config.toml
n_layer = 12
norm = "rmsnorm"
norm_eps = 1e-05
init_std_qkv = 0.0558
optimizer = "soap_variant"
beta1 = 0.95
lr_head = 0.00496
schedule = "wsd"
seq_len = 1024
Each number is 500 + 40 x the weight over its row's rms, rounded and kept within 0 to 999. Layers, rows and columns count from 0. Numbers have three digits each. The size before them is the row's rms in percent of the matrix's.

# gate: layer 3 MLP gate, 320x128, rms 0.229, rows 292-319, columns 0-63
# up: layer 3 MLP up, 320x128, rms 0.226, rows 292-319, columns 0-63
# down: layer 3 MLP down (transposed), 320x128, rms 0.201, rows 292-319, columns 0-63
gate292 112:557470475483451500414500479436546497554492486537551526548468484510456485449492530586584498503486468496443483475480495486527539524482439541495500543474483584539449534515474524522483432481418508
up292 103:492535442466420497456464537462548509527442482447447494538524461472488545446473479550460549535441528458457490459417536466492576551455483521465440509500430558536525500494590524531556494527498479
down292 096:557454494517465424502408488547556549445485503495452481539460501467476492499566476506457480485467485482503521515451530415575472572577519488496494528524491506535456506529537436511480487559504484
gate293 087:431580457487502482424530486505443494594474445501545525456488493538508447470458482490473563527538576481567515509432525522508464493476540539543492494472527513494463451421512508466479522509506552
up293 093:527466543479537499560430503520559521441516553523420473477513455461511546498531509570482510454493413526467500460559475427473547541567494499468532518483490525471493560592458471553515494474479470
down293 090:472524468478518477494527477508484527510388468496559546430529493525498493501489546494487514521567466518507490486490486521465500495481511492508475489492513513501514541483531505547484547459458476
gate294 099:527588503512521540524461455502420420514564476547428473475505527433469434546519535612517551520515515493500535441479559510578518498470425499536444482475465530539449575476506428530493435488496550
up294 100:484494392503439471529444518513488524472476503580513588482485480561478486509523491464491470526520501493494505466535484525530511402448492362479494554503511456458528452553507526517477543449474572
down294 099:530534492544570463478502517559486524464552464456535555479514480579477515464505490534519577470518530557538476522421538529510439452475523456523494557549502537541467498457454468465523515495477461
gate295 102:483452450502512478523503460465497509515510475504591473546462511510534452471552431503483429448524427460529469518425519524535539521480537535491496471463518461498478475527485459469408512484535520
up295 095:473573460540461466447446519492463537527439483442520536505502490554468372537504527595589442492518563540521456559471466479508540495482461477488512563527486479500451465443511555487520495479479533
down295 104:536523490471555455515476555549498453492438461527492430444509491473511490533444512536514506516527479564529544435477492515462541437492551435556547464524497498498504535496493538562543546548477524
gate296 101:529446528487529441557471452525475542516535518506455409560411550478521483525482468477557499513539519509504484531466493563532424484475438495500449482476454493551468500455519516418494476500478537
up296 106:528502430431493481487459489410441512543464483482465467513443503425498490502554534490522464488453492398476509579507425521538525436484433527486553424475532480500489450506458486464467508504552477
down296 100:537469439517505484531410520482509441493555519492506549604415518459560565458448543537472552503450582512460517514536476463475571493548526540454521479505480409487451487519482493482479490543517458
gate297 100:535420504460536522483464577519489483458446543496489556556485441488455419479492459551413516547477468475512534459546526550512498454517484484515496448537455465531532523473533545555459425537499538
up297 100:465494465476455569446429517459531522525511541525535534465517434479420526488498460429490499544536486540504548587469514459516501478528489503465535513560483452506451524523459502448476497434504467
down297 097:512442578511512456522480500536520437478518565503496484455531482522530408453507483547499480523451523507510514493458618518461501502498461441573468443474510481501511535526520504528456438463474550
gate298 099:546489408499524498547486509524499491504525450493515472448496575483480493540459465499534550522479412497471521445559549535483537531531502484516548505521506556507499482524442557504525493419585473
up298 098:477505510456484510454539509525530478481481552480396457438496542433524501595566452471453486496452514492497530505547461558533537489497549512534534516475472431524506583532433485468541424471519528
down298 097:469493526545554504471501549504513598415529547529452489401500622492504509569549546517500458477505473533485566548529491536472504515532552507503598527463487495495499414426496438501549432474513490
gate299 108:514550527562492528537467486471488496559524528517502486576531462530550446555523510544485464518519450435503530489487529495402526511449490522519487405515593520529430520491448534587509508478471550
up299 102:564561530510493541541487499480512519516451518474475417502504509569557491553536480494526534507492473490507464513451467505490504491430459566553455547558515522541608505417472500481535545430496484
down299 098:537492470506454582543509483478512469641578491482489475477425526447554501472482490516414511512497491471509475517453469445492477560466476482498496535505486509454519461431507534448504506537484501
gate300 101:549423523505569504452471555514523535520419605497449485574411507515520523502483515561485540508513560565474488537455484528449530514474544516438568503489445551585499483560440493499560496523499438
up300 091:481543470420486508576514563590512560508435560505465511457503465521476458523473498548557478528503456496476548503577540472504443424537482471530415428469497495478536511565550550523526544467535473
down300 098:489451452476502525499495480423471514538510486483504588480573475559580553535468513531460584510475506497491469487454472541520432514547500510460445537532552476500552441471529458460557498533473439
gate301 096:492523522572486503492455488520503530501563458502492385472438510478523502503511435524498472441454454488479548479504455498529416526432514506469443542477455528478530467434517548517593495516529537
up301 103:571505507532543501502493477479534484510454488523468467497499521461433497536516501443509465524494483505477524490515537516522492477555531423498549435513521516452470419542431488473465498479458507
down301 102:480446555425574415417521480542476484464459462515581534462521427513520504492541515553529540500581449522512520528503467488466489475460536521516454491498501412579427499519476486540525543405458511
gate302 103:583430495534510566497559496426461567519481520498539528543500500423535518487450539473511549444543517515507484506513510519469442411534502487506499480515460515489449475533478476431456459554415531
up302 102:480561511496462379592502498558504463512559498520417488532482479526536472538539448544423487540533464523517518463526492452497494565512461516533467574515510455588444496511544487485538517436504454
down302 097:530508524529486497534517457529497461572492373422520499459415505544488474526551428520474428519456449438504500447460523499464574478529478542539445552499490511510453463485418486476547518431576489
gate303 101:498477467507502473494556412521531507494515558481544564512406491462512494459531500517452472518508503507513466520500490490571498502439620500503491521531555498465506557395530523441480472468396498
up303 094:552475482423417518525544495506468470472549432484500443509531544521493553462483509520509449454529547514532503474515531502450473476543450538490521516468536459443469389523446513495439526491498454
down303 105:490488510446475459407475489508508533523370516439542483496528466539514472484480522493476496530557451504510493504450473523459486507438521446499429503500517542494475549475483521530579498504475497
gate304 103:534508561508467401512461466467453541484573510521513482421503503510502466503534510536549539496491521508496357467498476543512490475450569443519522510535491552509517467482538466437567503545488540
up304 099:448539491501413489544511525465536573465628436506510424514497508524456519487527513495423460587594501535515473500519486471457490538534547617518456521483543503518510522463524466489426417483531531
down304 109:503527482439506486486525521469558502491481589563527595519501543511507439515502490545530563552516493490451480435430466523464513518558465545509469538442511502484458491509558524408501515426523492
gate305 103:532503512444474485485509550426470460561509472543472409547483544488496545506525454412508409463523439505477438523442490519494437490512453508495429477494423540484575542541520525490561534492504540
up305 106:474527373482532469491499487456541487514488513484503487516455449424476417499525469534460503458517523430479485469447451501546506516526505541505436567469472513449519510514469521524520465467524396
down305 102:461555522451554494550475507534452577501470573510561545487467485533445476436517532578504540480536534527548511537514492532499446414502553462488518576496556493507488544520498575497522459540516490
gate306 096:508451504455506489534465492528611505472458447547538463497542461524552545491445484536459525461509508448515477514465444489524510493477450445422496476457456468468456475526550567519499487500499515
up306 089:445475519589440491443424616497528554455509509475418459527470536544513472446518450580505504544548442563557479520483549499480497486481490496519532515567552554523602527491514476519471454526465475
down306 098:517570563512545540395449470534452515451472472474490427547468503485460517510478493484548472466524546537567544462523471533478503526467477482585501500510539450508544565535415495561538470483488468
gate307 081:447559480507518469357531434489535498520487449495485547552501485614540428478488577471442544509507528506528508508468473523530543482435518424476519461480531518484501474470560469433482539482442541
up307 082:563403467544489490603497582517494500474484536505427486499478534478478555481466436549501511466449431551444442456552514483494492508521489579474502485462470484447481510606426514551508462527529436
down307 088:481499492448552475501504485512490506512398486480539552448506468572504494502456531502485523511567451524507516508506489536453483507469498494508495511483519513504498567503541514560500527470470471
gate308 101:524520502502505515465461451492556535487431521499500453502429521400496499485524555569529422478515522524442482545487496514475503486404546508534420509499483526541481573586526560449477538473592487
up308 089:531436515532472442492567551458504508480479460586510484523512541501501546514442517523462511528549526478407437513496549577488553492520490497542497472458457449481563517513459531563443487483516568
down308 099:504524434475471447536493451542528436448405578479487511496520499527551448526543570463527479473516405442533521518561456490510496484473583502409492562435521515459508445507444436529510463553503546
gate309 106:539560487490495563458529462470501598500459512509546508523465460511492429541463566462519507476495506522474528514501530561462439465514417467493492478451526427483471474493621539488425504490547552
up309 114:518494510490522474529537465492536551590488510500523514450558562469534390535444507477492531465536611511507520475484444471523537492518555543481537487512498479566394546509467472487499620491562462
down309 106:560516482514548437532539420522420476528537536467480513455510486468419438481462494443487457431486438560533499467567435494489478471521478482487457478500444478497539520518547505563550485495510406
gate310 095:598513431518584538572548572516519491496450414524522499473540473553466484503486480557483509476465534482419506593448534481473502522528496498535550492508515440524505450473475478477538516572470522
up310 102:410516513436467589481484513488537504488498503514511474393532570452459503518535498506486562565447437461489524467454509445477471525529529559479524547539537466409514485479530557482557468569460462
down310 099:463485466439498456536505513566548486524461520424543450496475555550427438532536554495542444449520417507517487443566503564454552511462503445497492524506509462539508500553583503494482488503444488
gate311 099:509515444468499514546508539489528529467565482543433510518457463527529490445526489517402443449503472522477483478501444521515459521518555458487568547604517463496441524515482425520520575491506482
up311 098:576541570485551527487476456501530507506500525507454458540571576512519519508500509540527448473474540552454487566592457423574529466421527460559470478478472455479492472554511515489466567552489589
down311 098:528467550518530551548561561463514504489460490467491518504500402545435501441526508485518528490542457518556563586519539467548527495530492508582493529455516518456488513467464473610455498505498474
gate312 103:529502521509528526482464470491531521522514507530553419421591508497481539504458470554536540438533457471499563501520559468491488439509550581458479473502466530503482463509449459486453495398573508
up312 090:493515502603479476527485538571502442551463543488516478594370511444520470487497571494450479443556489542489477499465487538570578574470485520484570503463450496497500493519570501517446510568460425
down312 096:462476450455504493473531528482566468464497467512512521540461394456467541495431490498535532482507499443492527481517455483500474543503375443460511510472531481473476464500526504511405498445445440
gate313 099:490482424438472427481519459533483457510413508504492520572438506471514519500453476576515478464500482496505429502547503468498463490451571539467515513509556526497504535438439460496458502482546543
up313 099:511491558555488505520547498500383512506547549513443525540471546512524470521529470506520481488502502535582529544567436515489520490508457470473568469433511504446547469472507541489456577464543511
down313 105:413539512561452535485488531501451552500490539483448470526539482505474517447487548470523462485459484486477532602536498440543543487536524478503490525504511526538510476452471519538456483591439472
gate314 088:520478513482531458473549513514508512555529507459452526550434553457460529525482472539535523490454479485426386552502478472440487466549460488433413438501470512485504501469513490442471527478487535
up314 096:507453566515535495527534550490549522480437472543514492448504441545513471556501455508517486485460468458518516521526505456588458537448509504487492538541517518500494500579534499500506528546450457
down314 105:490483569396479548495511455495503506477456473441583503485499485498549484498554577505538546545496502416460463497475539450508438457524554513501568502528583481463512499524572486485459465501469494
gate315 099:438444500415501526550437492498450502534578517475520522477501502549549527520456471485490434488486515455540516519499571471502520557485466419519535453514542531535543492523509525544527513489470493
up315 101:410582475454536539487494507518555516526502418525549494517474498501519453545474393506500519517498576487476533542524553418528439523517458537481524509487488491503478568496514546525554497532553464
down315 101:466479493378462465507484462528505537444573471466512521439557569464605444480504511499480511438537452550425516511481534506492452462461537458557514520540497548523447508477504515480533556420483510
gate316 099:576512492484493519500475523541510512450505510478479466435590471514437517454490505543554532520543412504526557452540474520513509540545558479515527450513479500511435489529543492485459465457508486
up316 101:511459527478539531397442512497532529480559516450458461493555494568469523441510535523543491468523434398499489431487474549511543510528522503465531513495487496585481522605525497472530521515457455
down316 099:484426455525581488473467570535432505443635525447472520515510544507531499508488420478484501472463503508587477457491534481550545484500456531449514485479551548525486484502487491475470450500514520
gate317 104:495489555460486534465535471427479465486549487475536461458488520470557508522515514439418487533533511564426520494514480490559517502565501507504476510477484539523491500571551524483514540523559516
up317 090:479467495499537460463426528551444487538527501494558563466472535510523484495420421451545473475401574482560448490445493531536432500524554524429428494419491519520480517529476474522549573466533508
down317 100:499495483545470417535538509566474526548491497469495513522481538483442538511443498434543529480429599588479462441560442511584469456495481532483479491510484541511531404468528516529527481568525462
gate318 099:490463546505480442517491529454494523534443481536423531517513541502530475548451495462431502489524587506511510532476490526450533482507493483473482490493593452599471514443510528579447472437474661
up318 107:476475524438572525480516482470491490482483471558564482507505488490513558470511463470439471435482547557481450440538490483455418573469531465499483547539490547416480487545506498439483435578511500
down318 111:560543576523512483468488526456533478432522496497509476505541538536472498491527531526485548490439550504513555566486515512527410407531497510423535565526493514482404491538445528480503476550540531
gate319 105:514443512513404514460473466534487473540539507459555489458529395559446507523430525445569521497471470548495494475515563556482508468517446433492469496459516422460481476530522488484493508543508478
up319 103:475499484553462537490482497503548508559453501474541472538443421517504519536573557552372513500501565497435472597494517558451407434473436525442509497453499539526498459464575452442518493507522502
down319 102:531538512464488512535534517464561520468401542469572541496514444494517526513466555504448540513553501447535513470494447555441459491476477470523475488559526522498463476485461501623517490490468490